From a checkpoint of a small transformer trained on Wikipedia.
Training: 301M tokens, 9183 steps.
Each number is 50 + 10 x the weight over its row's rms, rounded and kept within 0 to 99. Layers, rows and columns count from 0. The size before them is the row's rms in percent of the matrix's.

# v: layer 6 attention value, 256x256, rms 0.059, rows 43-78, columns 224-255
# o: layer 6 attention output (transposed), 256x256, rms 0.058, rows 43-78, columns 224-255
# q: layer 6 attention query, 256x256, rms 0.056, rows 64-127, columns 224-255
# k: layer 6 attention key, 256x256, rms 0.0566, rows 64-127, columns 224-255
v43 117:48 59 48 55 58 48 52 50 54 57 42 51 49 61 65 53 51 34 53 74 42 62 38 47 42 39 54 31 44 53 35 71
o43 125:59 57 60 67 50 48 58 47 35 55 53 55 53 69 69 57 47 40 44 68 41 54 38 57 53 55 53 44 28 55 52 76
v44 123:47 48 58 49 60 45 31 52 56 47 44 72 38 53 58 48 50 35 51 35 50 58 52 51 56 51 53 40 56 53 62 42
o44 123:26 43 67 62 58 63 32 35 41 34 44 50 29 64 52 48 58 33 60 38 61 43 61 54 56 52 35 46 47 51 48 36
v45 118:43 49 51 51 47 65 64 53 41 46 62 64 47 54 48 53 48 44 36 57 45 63 33 42 57 42 38 59 51 47 50 42
o45 124:41 50 46 41 49 54 56 45 35 45 59 56 42 56 59 44 42 56 36 60 52 56 55 47 70 52 34 49 61 59 38 55
v46 119:41 57 38 48 63 32 64 47 54 25 66 75 41 59 45 58 43 42 53 46 57 41 69 42 37 27 42 49 46 46 40 44
o46 121:47 60 41 39 70 38 58 63 58 37 48 49 48 45 44 72 53 44 47 41 51 47 54 47 44 46 57 40 32 36 44 49
v47 117:52 52 38 44 67 58 47 55 62 17 44 44 43 46 51 32 49 43 56 46 43 62 44 43 26 49 53 48 42 70 54 62
o47 118:60 52 29 52 62 60 48 65 52 36 37 46 41 45 50 38 68 36 57 63 51 49 63 54 25 60 72 53 24 70 54 52
v48 112:46 41 48 60 47 66 55 48 51 36 54 55 36 56 51 45 27 47 53 43 50 47 37 51 57 63 48 38 46 49 59 72
o48 116:54 31 78 67 56 58 46 60 55 62 59 67 39 50 49 60 27 44 49 49 31 55 33 46 57 50 41 33 55 57 31 59
v49 119:63 60 38 47 55 38 31 54 40 54 33 67 47 51 66 53 41 55 41 43 42 56 46 41 45 57 51 43 45 40 36 54
o49 122:54 64 45 38 56 51 35 37 52 45 42 60 40 49 62 58 43 51 36 44 56 49 56 51 47 52 50 38 39 48 47 57
v50 118:60 58 48 33 57 44 41 53 50 38 54 50 59 43 55 37 35 52 51 55 41 60 39 39 55 52 55 55 55 50 57 39
o50 117:53 52 44 35 56 40 57 37 57 50 54 49 51 44 45 50 51 61 49 43 67 61 42 51 64 54 59 57 56 30 60 49
v51 116:51 42 37 45 52 50 54 45 42 56 59 34 22 46 51 45 59 65 40 65 45 52 47 52 50 54 69 56 43 64 58 48
o51 120:35 34 44 41 51 42 42 52 57 52 58 45 44 48 54 55 58 55 34 74 57 44 37 52 45 41 57 49 45 57 53 49
v52 117:44 53 44 43 54 51 54 60 44 51 66 55 51 58 51 59 53 40 44 52 58 49 71 48 64 70 54 48 42 39 47 44
o52 121:45 52 37 52 57 45 54 73 32 38 61 61 48 44 33 50 38 42 40 47 50 54 53 41 64 56 53 44 45 39 40 48
v53 116:42 40 55 38 54 67 43 38 49 45 57 60 28 51 55 52 66 53 58 46 47 39 41 40 27 34 49 45 54 66 42 61
o53 124:19 43 58 43 44 39 48 39 53 48 35 55 52 45 49 48 67 52 58 59 40 37 36 54 30 51 52 38 70 60 44 69
v54 118:57 33 45 59 44 57 48 55 42 54 55 53 67 36 47 61 48 60 46 57 38 42 77 49 47 57 55 43 48 60 49 54
o54 125:62 37 60 71 34 38 42 48 51 55 63 40 52 43 48 69 61 56 43 42 31 46 65 38 48 64 47 45 50 44 37 50
v55 116:49 51 39 40 52 57 58 22 53 67 45 43 46 44 51 48 37 60 70 44 38 49 40 53 70 34 45 65 53 58 66 48
o55 123:64 56 50 39 47 53 56 25 61 52 51 52 39 46 62 59 40 50 62 51 42 43 41 52 48 42 64 71 48 48 72 51
v56 112:67 68 63 64 43 40 67 50 48 45 52 54 63 54 43 53 37 65 53 64 48 55 46 42 44 62 69 57 44 46 44 63
o56 117:59 74 50 75 44 50 82 51 70 57 46 40 62 39 53 48 39 62 62 51 59 49 46 42 41 60 65 41 67 52 57 57
v57 114:50 45 67 47 48 55 43 65 52 44 41 48 60 52 43 45 29 51 67 46 55 55 38 44 63 63 54 44 49 46 66 60
o57 117:36 42 42 50 46 41 59 53 47 46 54 51 56 53 53 29 40 52 84 32 83 62 40 40 65 57 61 50 53 67 53 59
v58 115:43 51 28 45 65 42 35 37 39 40 72 47 61 38 59 57 58 54 45 57 53 57 39 47 73 58 37 46 58 53 46 40
o58 117:29 43 31 64 59 44 40 41 54 46 48 58 62 39 50 63 56 55 52 59 46 65 31 48 59 48 62 36 49 34 56 39
v59 118:57 52 62 44 47 30 37 64 50 56 67 54 50 54 53 65 49 50 53 71 48 45 39 42 51 77 59 45 50 63 66 36
o59 120:44 41 62 47 50 56 49 52 49 55 40 57 59 46 51 65 55 60 42 58 55 51 45 53 49 67 56 58 63 57 51 44
v60 114:41 39 40 64 57 48 46 43 53 58 36 56 55 55 57 49 57 65 53 52 38 39 54 43 47 45 52 63 60 56 46 32
o60 119:47 41 36 43 60 73 44 56 68 48 34 43 49 56 62 56 63 64 67 47 52 49 48 27 43 25 72 55 45 49 56 33
v61 118:49 52 50 57 71 60 54 45 33 51 59 44 44 52 51 48 51 75 48 46 56 65 39 58 37 39 48 49 35 62 42 49
o61 122:42 64 55 57 57 52 37 56 34 39 53 54 49 58 52 69 75 77 54 47 47 59 39 60 38 54 48 63 38 67 34 55
v62 117:67 57 69 35 41 50 39 40 41 48 74 37 61 54 47 45 37 65 50 46 52 36 58 57 40 52 48 47 47 64 63 52
o62 121:56 57 64 40 43 53 36 54 47 45 66 24 51 63 41 43 27 58 55 41 76 22 58 56 33 54 31 46 55 59 53 63
v63 114:46 62 43 53 42 56 38 62 54 48 39 47 61 56 51 51 54 45 54 62 35 57 63 60 71 58 59 60 50 48 51 42
o63 118:33 44 39 37 36 51 49 66 47 54 46 38 43 47 53 43 56 46 71 57 53 53 64 67 71 59 52 66 71 48 51 49
q64 093:64 54 54 46 47 48 49 73 43 51 46 41 63 59 47 44 67 42 35 48 45 55 65 28 44 44 48 58 45 65 44 30
k64 105:57 51 63 36 58 51 65 59 58 53 62 55 63 48 68 53 50 46 51 43 61 55 53 50 63 50 44 62 47 46 48 41
q65 103:51 50 36 56 53 58 47 34 48 48 63 53 36 47 51 60 21 57 39 33 42 40 51 49 47 53 26 45 33 42 56 62
k65 114:53 45 36 71 48 51 46 39 54 38 32 52 45 43 51 40 39 44 56 53 44 59 48 67 39 50 62 45 41 38 48 31
q66 110:57 71 39 52 66 44 54 44 46 54 64 72 57 56 47 45 35 49 52 26 55 35 54 57 52 66 62 43 71 30 52 48
k66 084:38 42 51 56 44 38 42 51 64 56 51 32 41 63 58 68 49 50 26 60 35 43 50 40 51 58 40 36 40 51 65 52
q67 097:38 42 72 47 40 48 65 47 64 67 56 44 39 65 54 50 54 48 45 43 50 56 44 45 58 56 39 50 32 49 64 51
k67 114:47 30 46 66 52 50 35 39 47 30 52 66 50 45 52 60 44 45 42 60 37 53 53 74 48 56 63 47 41 35 61 40
q68 068:36 61 63 59 42 59 49 44 52 49 32 46 50 37 57 60 65 33 33 58 32 44 48 43 48 54 33 49 50 50 54 57
k68 144:37 42 44 64 56 54 40 37 55 40 46 57 48 57 55 47 40 46 47 45 42 55 47 72 50 54 58 56 38 40 65 46
q69 046:42 53 66 67 39 52 53 64 56 64 56 47 64 63 52 58 40 60 48 55 48 60 59 52 83 54 71 53 39 52 57 34
k69 262:35 38 52 60 57 58 47 42 56 38 54 60 52 51 62 54 44 47 40 60 45 57 52 71 61 48 59 52 30 42 54 42
q70 087:41 39 45 41 51 68 52 55 49 43 30 40 59 46 59 51 46 52 33 64 46 49 48 38 68 63 51 55 59 50 43 47
k70 091:51 52 47 32 38 51 49 46 41 68 70 55 46 61 46 44 49 46 52 41 49 31 47 33 55 36 60 57 55 63 44 55
q71 087:55 50 72 46 49 38 52 51 66 48 52 65 65 50 45 43 46 48 57 38 45 55 39 32 46 31 29 45 61 39 53 69
k71 086:43 56 59 50 52 58 30 47 42 61 51 50 41 50 57 42 46 55 56 50 56 52 43 50 33 45 59 74 50 51 62 45
q72 112:48 53 33 58 41 56 49 46 44 40 31 45 51 42 42 64 31 63 54 57 44 54 45 27 47 44 36 49 45 49 56 58
k72 098:50 36 51 44 58 43 44 53 47 46 68 57 36 58 40 57 51 46 44 46 52 43 49 29 56 54 51 34 54 49 37 64
q73 117:45 55 50 46 65 44 44 31 59 60 69 68 53 47 55 45 50 59 50 42 49 37 61 61 59 50 53 39 58 41 56 40
k73 096:26 42 51 58 56 63 57 55 41 53 47 49 67 56 57 59 42 40 48 48 43 61 52 55 51 44 51 60 42 45 57 39
q74 130:55 50 46 53 54 51 41 65 32 36 32 54 46 43 25 39 59 46 57 68 62 55 47 59 47 43 72 49 67 64 50 46
k74 125:54 56 52 27 43 55 60 60 47 60 52 40 54 56 48 44 56 51 64 39 56 45 62 29 49 52 31 51 69 62 44 59
q75 098:43 38 43 55 52 46 58 28 55 57 76 58 30 57 44 52 42 50 48 32 35 36 52 48 49 51 42 53 33 28 57 61
k75 072:50 64 46 51 55 39 44 53 57 48 50 53 56 39 46 47 51 68 67 63 51 52 48 25 44 46 50 55 60 66 43 56
q76 115:28 45 66 57 35 62 48 41 63 69 64 48 48 54 56 55 51 60 41 50 32 57 55 57 66 58 48 45 32 47 45 33
k76 069:55 42 34 44 36 49 50 52 66 28 46 44 51 57 56 61 53 45 58 42 49 57 43 68 42 48 69 61 41 33 50 41
q77 144:37 40 72 55 51 50 54 38 54 52 66 54 48 47 63 60 48 48 41 44 36 52 52 54 58 54 51 46 30 48 59 54
k77 065:44 26 55 63 59 48 41 37 59 31 43 63 36 47 49 56 45 55 60 40 39 56 48 70 51 63 58 37 33 38 50 58
q78 086:51 55 49 41 33 53 55 59 49 53 51 49 62 46 39 41 55 58 47 57 53 48 48 36 39 52 44 45 46 45 29 71
k78 086:34 36 45 49 58 49 53 44 65 61 58 48 44 69 79 67 45 52 52 48 51 70 62 48 46 76 47 61 31 51 70 43
q79 091:66 49 46 50 63 68 49 56 46 29 69 51 38 53 32 49 55 36 65 51 55 45 45 30 46 59 62 63 54 42 39 56
k79 087:64 41 39 53 50 42 47 49 66 61 37 54 68 46 57 50 68 53 49 55 47 45 45 61 48 58 60 51 33 45 35 67
q80 086:71 48 54 31 42 58 53 53 45 35 51 45 59 65 55 64 43 47 42 39 51 48 47 41 53 64 52 65 59 44 53 58
k80 085:42 39 62 59 65 41 57 61 65 42 37 51 39 41 60 58 45 42 46 32 40 50 50 59 26 44 59 41 59 36 67 45
q81 092:45 51 36 45 73 60 55 50 52 52 32 47 52 36 66 55 46 45 40 52 46 61 57 51 53 16 61 49 59 44 57 49
k81 092:50 41 49 45 31 61 58 55 51 57 49 43 45 65 54 63 55 47 34 28 68 48 42 44 34 61 35 59 46 48 46 67
q82 088:43 42 60 56 39 61 62 48 32 41 55 56 38 49 64 52 60 71 46 45 54 61 38 51 39 31 43 58 42 53 51 57
k82 088:65 61 46 54 63 36 48 42 63 44 59 51 55 62 46 59 31 36 52 54 43 61 55 81 30 40 62 51 45 48 48 44
q83 085:60 48 55 23 47 42 50 58 46 62 54 37 47 26 57 42 47 55 64 38 64 39 66 50 55 50 48 61 49 58 54 68
k83 085:34 37 68 62 38 71 56 57 48 47 50 42 54 57 58 55 45 48 32 49 48 62 62 65 60 67 39 58 56 51 55 47
q84 091:47 62 29 44 43 39 61 46 36 60 44 46 47 53 54 31 56 45 60 52 36 49 40 47 55 72 52 51 42 44 51 53
k84 094:67 41 61 60 61 52 35 43 71 39 73 51 56 45 49 58 53 50 43 41 48 54 62 50 47 46 58 43 48 48 46 48
q85 083:55 74 47 62 60 61 58 55 57 44 41 59 53 56 62 55 60 56 51 25 58 45 54 49 46 57 62 56 51 43 51 65
k85 084:53 33 60 43 28 30 64 59 38 68 66 43 52 35 50 27 44 53 47 56 45 43 42 50 43 58 37 52 51 59 53 42
q86 092:72 60 41 54 41 47 65 47 58 56 50 46 63 51 81 53 57 51 44 48 54 60 49 42 64 67 46 49 57 45 46 62
k86 095:48 66 35 35 57 62 56 35 29 60 54 49 31 49 50 48 63 48 43 55 69 42 38 44 48 40 50 53 70 57 42 51
q87 090:43 56 41 40 37 47 58 45 77 43 50 46 50 63 79 46 37 67 31 67 54 53 58 47 55 54 71 52 57 43 59 44
k87 085:48 52 50 53 56 44 44 55 44 54 45 63 56 52 49 45 46 37 41 47 70 39 47 48 33 49 50 63 59 33 56 46
q88 085:48 51 65 66 45 50 49 64 38 57 49 63 51 48 36 49 47 49 56 51 57 45 64 54 38 85 66 47 56 43 44 56
k88 080:37 54 44 40 60 38 33 63 47 52 66 41 49 53 59 50 52 50 49 59 43 48 53 40 60 28 50 56 63 47 55 65
q89 088:60 42 59 66 58 55 39 46 53 55 55 67 43 56 44 43 43 60 50 51 66 54 40 45 49 52 58 43 54 42 45 32
k89 086:78 41 42 38 49 40 65 46 62 33 45 45 54 37 37 41 58 51 33 48 56 48 54 40 42 50 51 50 49 42 35 65
q90 081:53 48 42 47 56 59 62 58 54 46 55 37 40 56 43 46 46 66 52 51 43 45 60 36 56 40 37 59 53 58 26 32
k90 082:47 47 51 66 47 46 54 48 53 38 47 35 62 61 62 59 62 52 62 40 68 59 59 66 40 54 56 49 49 53 68 55
q91 082:68 59 74 40 44 57 60 52 38 40 41 48 52 67 46 60 65 52 41 30 61 25 42 37 57 42 47 51 53 49 50 41
k91 084:46 34 42 56 54 60 44 40 51 68 40 61 47 41 46 42 39 40 48 51 51 49 45 58 53 55 75 59 41 50 34 49
q92 080:33 50 54 60 51 57 56 47 57 49 52 33 56 48 63 45 72 52 61 55 51 52 45 52 53 51 45 44 38 67 34 59
k92 080:44 51 56 43 42 46 41 34 45 38 56 48 37 86 42 49 43 53 37 46 43 25 39 41 52 44 58 64 41 34 62 45
q93 081:45 57 58 63 47 53 43 32 43 47 53 55 37 49 52 57 38 32 53 46 67 50 70 43 58 45 59 55 41 40 45 45
k93 082:47 68 33 37 46 49 64 37 48 48 30 40 65 49 60 52 54 48 47 44 45 37 48 31 56 56 48 44 58 54 62 40
q94 087:49 65 50 63 36 54 58 53 55 42 44 57 54 49 40 64 50 61 47 68 52 57 36 52 43 35 49 45 22 45 38 56
k94 087:42 43 47 45 59 55 52 50 53 57 57 54 53 47 51 34 41 57 55 39 37 46 45 46 30 49 57 43 43 47 50 55
q95 086:56 52 68 42 30 56 60 55 44 50 55 50 79 70 49 53 56 53 43 42 47 68 33 41 57 47 67 63 54 49 58 47
k95 087:57 53 44 73 64 45 42 45 48 48 43 59 45 60 57 64 59 52 41 53 42 54 49 58 64 57 65 38 33 44 53 47
q96 091:30 62 38 50 58 42 56 52 42 41 41 59 83 46 53 47 51 50 44 38 65 46 50 53 59 53 45 50 38 42 56 62
k96 089:51 54 48 55 45 47 61 49 41 68 53 50 42 48 63 30 55 60 42 47 46 50 44 34 43 38 40 50 63 49 48 30
q97 083:39 58 52 32 53 55 43 53 63 58 50 41 37 46 46 52 45 63 40 55 54 57 43 40 41 51 49 64 55 35 41 47
k97 081:59 30 49 46 41 59 67 43 59 50 67 68 62 42 55 42 54 38 33 58 75 54 63 51 56 45 47 39 46 53 44 66
q98 086:49 49 59 47 42 41 55 53 38 56 47 23 45 70 59 52 27 51 35 40 15 46 56 38 51 51 41 39 62 45 43 41
k98 085:33 58 37 48 42 54 44 51 59 49 53 62 58 50 54 63 66 34 57 47 52 70 57 43 43 55 58 38 46 48 51 54
q99 086:15 44 61 59 47 28 64 39 51 37 61 47 45 47 53 57 54 41 43 57 35 38 44 58 62 47 70 45 48 36 53 40
k99 087:52 43 42 40 52 53 35 58 63 38 51 47 42 54 43 58 31 57 55 62 45 36 49 37 62 33 66 51 55 65 58 58
q100 094:53 49 34 51 54 57 48 42 40 57 59 53 57 58 55 66 42 47 49 61 60 40 58 47 47 59 61 49 74 46 44 64
k100 092:55 61 57 25 56 55 56 45 60 53 47 71 52 47 62 35 44 45 40 46 54 52 47 56 53 78 64 47 56 63 46 51
q101 082:24 41 31 64 64 57 68 57 51 34 46 58 60 62 66 62 56 47 50 55 40 64 35 73 41 50 56 60 46 44 46 43
k101 085:67 68 49 55 38 51 60 46 41 51 60 52 30 45 56 43 37 66 50 47 63 39 52 26 52 57 51 51 62 52 58 59
q102 083:44 45 51 38 49 58 50 55 40 44 43 61 26 46 35 43 52 59 57 48 43 34 66 53 59 73 46 46 59 49 49 48
k102 086:48 42 53 52 56 55 46 43 54 44 43 58 57 31 61 71 41 47 39 59 47 60 50 55 54 34 50 45 46 38 45 45
q103 090:56 58 57 35 34 51 44 60 49 60 58 56 72 45 60 58 69 47 50 66 55 60 43 63 62 53 56 58 62 59 60 44
k103 087:56 55 60 53 64 28 46 36 47 37 52 43 58 48 52 60 38 46 37 52 62 55 58 50 52 57 41 47 60 66 43 43
q104 089:64 64 43 30 63 44 58 45 30 43 43 42 37 36 49 33 56 47 67 47 60 45 53 51 65 38 38 41 51 40 38 53
k104 084:40 46 50 66 53 63 47 35 40 49 60 45 62 45 54 70 40 49 50 44 39 55 53 54 45 70 56 40 47 67 63 45
q105 091:49 47 47 60 55 57 48 63 53 51 40 36 61 57 41 61 57 43 55 39 51 61 46 52 44 35 58 71 56 49 59 38
k105 091:46 32 54 47 58 45 50 56 60 50 54 39 56 46 60 62 46 55 46 57 47 60 65 49 57 52 51 52 34 56 45 58
q106 086:44 62 34 39 39 36 59 45 63 70 66 59 46 66 40 54 62 45 47 45 48 53 59 38 74 56 46 57 63 66 58 61
k106 081:61 44 47 57 65 68 53 59 54 34 46 56 49 60 67 56 64 66 49 60 44 57 46 62 48 42 49 52 45 30 55 34
q107 085:41 47 38 43 58 48 64 68 61 53 42 39 44 30 64 54 57 44 50 46 39 57 45 61 30 42 45 41 48 62 47 33
k107 085:47 64 44 51 37 49 37 44 44 44 50 63 46 53 63 60 53 68 32 38 50 63 68 60 63 46 48 61 50 55 60 48
q108 086:64 51 53 44 52 45 63 70 57 49 64 52 42 62 45 66 45 64 53 60 64 44 36 50 48 60 38 35 42 41 53 67
k108 085:61 54 50 59 52 61 41 45 68 59 59 60 57 38 56 55 47 54 52 33 38 53 57 47 52 51 42 52 53 40 49 55
q109 087:51 46 37 59 62 47 35 36 56 38 36 56 43 42 52 43 53 55 33 39 49 52 47 58 30 59 67 44 24 46 34 59
k109 084:57 39 49 42 53 54 54 44 46 53 60 59 47 45 65 49 49 57 54 51 50 34 39 46 48 52 28 43 43 66 53 58
q110 091:41 53 36 66 56 70 33 61 54 67 43 41 38 41 40 42 48 71 56 65 53 39 45 44 39 45 58 51 50 48 38 58
k110 091:44 29 55 53 34 67 53 52 60 32 59 51 53 63 54 36 44 44 47 52 35 59 38 58 57 39 41 48 21 61 52 39
q111 083:56 53 65 51 61 70 34 36 47 60 39 27 59 48 40 58 43 39 38 51 63 66 59 56 46 37 37 54 52 39 56 25
k111 085:31 31 43 60 51 43 53 57 55 43 58 55 45 34 59 37 63 42 56 54 41 60 46 47 51 50 70 36 27 39 45 63
q112 088:61 41 46 45 50 55 53 48 52 40 45 52 68 40 37 57 55 45 56 63 65 49 46 61 49 42 35 44 50 33 48 45
k112 087:40 58 47 53 39 53 39 61 44 60 44 57 63 31 56 56 45 55 44 45 51 41 60 38 59 61 51 51 51 38 65 39
q113 088:52 50 43 46 47 43 61 60 46 45 62 58 59 40 49 69 52 54 27 46 41 53 63 46 44 51 39 44 42 42 45 54
k113 087:57 57 60 55 48 52 39 55 65 60 55 53 41 60 55 36 47 41 33 51 33 50 74 53 63 52 47 46 52 56 73 48
q114 080:36 61 62 41 53 32 57 60 68 64 52 55 60 68 59 55 48 60 52 62 33 54 56 55 68 44 61 54 50 46 57 48
k114 082:43 51 25 52 53 62 36 61 49 45 41 47 56 50 53 47 70 38 49 50 51 62 58 58 52 34 37 49 44 61 43 56
q115 090:43 50 29 66 59 60 48 42 48 47 55 45 39 34 51 70 48 66 38 37 52 60 66 60 37 57 55 42 68 44 43 59
k115 087:62 37 60 33 52 64 58 53 65 44 57 70 56 47 56 38 59 45 45 38 68 52 42 50 52 55 60 50 40 72 43 65
q116 090:53 56 76 44 48 58 41 61 39 43 49 40 67 55 44 55 45 49 56 54 73 51 51 40 55 67 44 41 62 51 53 42
k116 089:49 44 55 57 57 37 54 44 53 57 42 46 57 46 39 70 50 30 41 35 53 40 53 51 53 64 53 47 49 38 60 57
q117 086:45 50 58 60 49 52 47 53 67 41 51 31 53 57 57 52 73 54 47 73 45 55 59 30 71 45 47 52 54 64 65 36
k117 087:51 65 50 40 41 38 41 59 32 43 46 48 46 79 43 76 40 48 51 54 34 51 60 55 40 46 58 65 58 45 50 40
q118 085:49 55 47 62 52 59 51 77 57 39 53 31 57 58 49 27 61 53 29 62 40 53 69 55 49 40 54 51 38 57 43 23
k118 080:32 30 46 64 58 44 44 50 51 45 52 55 60 59 51 74 48 38 52 46 59 60 46 50 52 61 24 55 46 42 45 51
q119 083:55 53 46 42 73 44 48 47 52 43 42 44 50 38 36 27 55 44 40 58 71 39 43 63 53 42 55 41 44 61 49 71
k119 083:53 49 44 38 52 62 49 51 27 71 64 55 61 47 60 45 42 67 63 49 32 46 43 39 65 49 50 62 63 61 41 38
q120 089:43 36 50 68 41 41 55 68 67 57 50 34 43 58 45 57 57 44 45 46 41 45 45 49 52 57 60 46 43 51 56 38
k120 092:55 65 48 43 40 39 58 58 47 45 52 58 49 55 28 55 41 37 50 60 30 35 49 48 49 47 49 36 46 45 71 40
q121 081:52 67 59 45 31 64 47 35 54 62 55 34 46 61 58 39 41 43 46 39 51 56 50 33 25 64 44 53 46 48 62 55
k121 081:49 48 58 54 57 33 30 63 36 51 51 68 43 54 59 62 58 41 52 34 34 33 46 51 36 43 59 49 52 43 52 64
q122 086:43 67 25 57 58 28 47 49 45 61 44 53 43 40 47 34 58 59 43 25 56 17 75 28 54 60 39 49 68 48 44 31
k122 083:30 41 49 48 41 65 67 58 59 46 53 42 50 62 53 44 52 43 38 57 54 38 37 52 75 53 58 57 38 59 39 66
q123 087:47 48 36 39 52 43 60 48 37 48 52 41 51 58 58 48 51 54 52 43 44 55 75 55 55 39 40 59 34 40 56 45
k123 084:37 32 58 50 34 51 40 37 55 58 59 56 57 52 51 54 54 62 57 39 49 57 48 45 44 51 27 51 71 61 53 46
q124 089:49 73 57 38 61 55 58 50 50 63 55 54 32 56 47 40 39 51 50 33 67 34 59 56 46 62 50 60 50 55 38 64
k124 086:41 39 54 49 62 48 47 38 43 47 68 41 35 40 52 53 54 53 38 56 69 60 53 42 59 65 47 67 60 65 52 38
q125 084:55 46 54 56 55 55 50 48 57 45 48 63 53 42 52 42 40 45 61 62 45 75 57 54 42 57 53 55 45 44 41 47
k125 083:60 46 36 32 41 46 62 45 38 55 63 52 58 44 28 44 52 65 50 48 78 42 55 40 50 69 47 32 64 46 54 49
q126 086:50 64 33 63 27 54 65 46 46 50 44 50 34 55 63 58 65 60 42 29 44 40 42 57 39 53 42 55 44 51 42 48
k126 083:63 27 53 36 51 38 44 74 48 72 35 64 51 41 42 65 43 54 40 53 61 50 39 35 42 66 60 54 74 65 53 36
q127 087:48 45 36 68 44 34 44 63 51 38 44 49 61 64 47 31 60 52 46 51 60 51 50 55 51 36 57 57 47 46 55 50
k127 082:56 71 63 50 57 43 45 50 54 54 45 44 62 54 35 66 50 42 48 46 40 40 55 51 59 64 38 54 51 63 30 57
v64 107:60 49 41 38 50 59 67 55 46 49 67 51 41 56 50 65 50 41 46 36 63 64 44 43 40 68 61 46 59 55 52 33
o64 103:50 59 38 51 50 60 62 64 48 39 61 65 37 42 45 63 68 39 46 43 46 56 41 33 42 53 65 42 51 58 31 43
v65 096:50 53 31 63 55 63 55 66 42 46 47 48 52 72 61 57 57 50 46 46 56 61 60 51 47 43 58 60 40 48 58 53
o65 094:58 66 38 52 40 58 61 59 49 34 58 53 65 57 66 67 67 43 69 60 59 64 50 62 61 37 48 42 64 50 64 55
v66 101:44 47 62 47 42 41 54 51 46 59 55 46 49 69 46 33 49 43 39 48 57 67 61 37 41 38 54 59 60 52 42 39
o66 102:42 47 76 50 49 48 59 49 58 48 43 48 50 61 57 50 45 52 40 43 56 48 57 20 47 50 55 55 43 66 53 47
v67 099:47 52 45 50 48 50 53 49 35 58 58 35 38 68 52 42 67 37 62 63 47 56 74 61 51 36 39 58 59 76 58 58
o67 097:49 45 45 50 56 40 42 56 38 49 47 37 34 59 58 49 41 36 64 56 48 56 64 41 46 31 43 50 51 54 50 50
v68 093:48 66 48 46 57 60 45 48 51 62 60 46 34 54 45 57 48 36 60 70 51 31 55 67 42 55 47 52 62 49 72 31
o68 089:52 46 65 42 43 41 58 55 37 46 50 71 36 45 42 50 52 57 70 63 52 32 68 54 48 46 38 46 50 27 52 32
v69 102:37 56 59 43 53 57 49 57 49 41 73 32 23 67 63 48 53 60 43 50 59 47 43 42 47 36 47 70 46 54 37 55
o69 101:45 57 55 55 70 46 34 51 53 37 57 28 47 42 46 49 56 58 43 39 54 49 56 49 54 23 41 44 37 62 51 61
v70 103:53 58 56 51 47 53 62 39 45 41 52 29 51 48 54 39 57 60 38 47 45 52 51 37 52 38 59 48 51 42 35 50
o70 103:60 48 33 58 41 52 57 53 59 54 50 35 56 42 68 50 54 53 39 47 52 40 55 36 30 52 49 55 40 43 44 63
v71 094:66 62 64 52 49 60 67 53 42 37 47 46 58 45 56 52 55 46 67 50 41 53 48 46 49 50 47 63 48 43 55 52
o71 092:49 55 48 43 57 42 70 62 43 42 50 46 37 51 65 54 40 54 58 41 45 59 56 47 46 39 57 66 44 49 57 48
v72 112:57 60 57 47 26 37 51 73 59 45 58 66 61 60 35 41 46 46 48 61 66 75 35 42 45 62 41 66 44 51 51 48
o72 111:46 40 65 41 44 41 61 55 49 61 50 62 59 61 57 49 49 41 49 51 52 44 49 43 54 59 50 51 52 66 55 40
v73 098:38 29 75 60 58 61 39 49 51 48 38 58 55 51 37 45 49 66 59 37 46 57 64 58 50 44 48 56 57 42 43 40
o73 095:57 50 65 52 63 47 44 44 63 23 48 47 68 50 31 54 46 53 52 48 50 32 41 53 54 49 41 57 40 47 51 41
v74 102:56 53 51 53 49 57 60 37 45 54 40 52 60 45 55 55 47 58 56 47 35 55 65 58 60 67 34 50 47 42 54 62
o74 104:52 41 47 60 60 60 47 33 51 44 39 40 45 49 46 31 57 55 56 45 27 66 64 57 42 42 38 57 39 45 52 47
v75 093:45 44 54 41 43 37 41 55 55 61 63 44 50 37 42 28 52 42 57 54 59 48 46 56 62 40 57 31 50 44 37 43
o75 092:69 43 46 49 63 45 21 53 37 56 48 37 65 47 21 53 25 54 49 43 69 63 54 59 51 34 41 55 37 48 44 56
v76 096:41 65 46 64 56 45 62 39 61 38 61 55 35 46 47 44 42 42 61 60 52 40 53 42 41 49 51 32 64 46 47 56
o76 098:34 53 59 43 49 28 58 53 37 47 59 57 46 43 62 48 36 40 46 39 62 53 68 56 57 44 49 44 33 27 67 45
v77 093:51 61 37 39 53 60 55 53 65 41 45 54 64 62 54 51 39 46 48 62 41 40 45 38 49 49 45 37 57 64 53 46
o77 092:58 44 47 41 39 52 42 52 64 39 63 72 49 63 61 58 48 50 39 49 61 43 44 41 44 69 68 42 55 35 59 56
v78 097:62 35 34 53 37 28 38 58 59 45 54 46 62 40 55 59 46 48 62 38 63 50 40 54 54 69 62 27 52 53 42 42
o78 093:52 35 50 37 56 45 48 52 45 57 64 49 48 59 51 56 35 45 64 55 45 73 39 53 45 52 56 49 51 63 47 47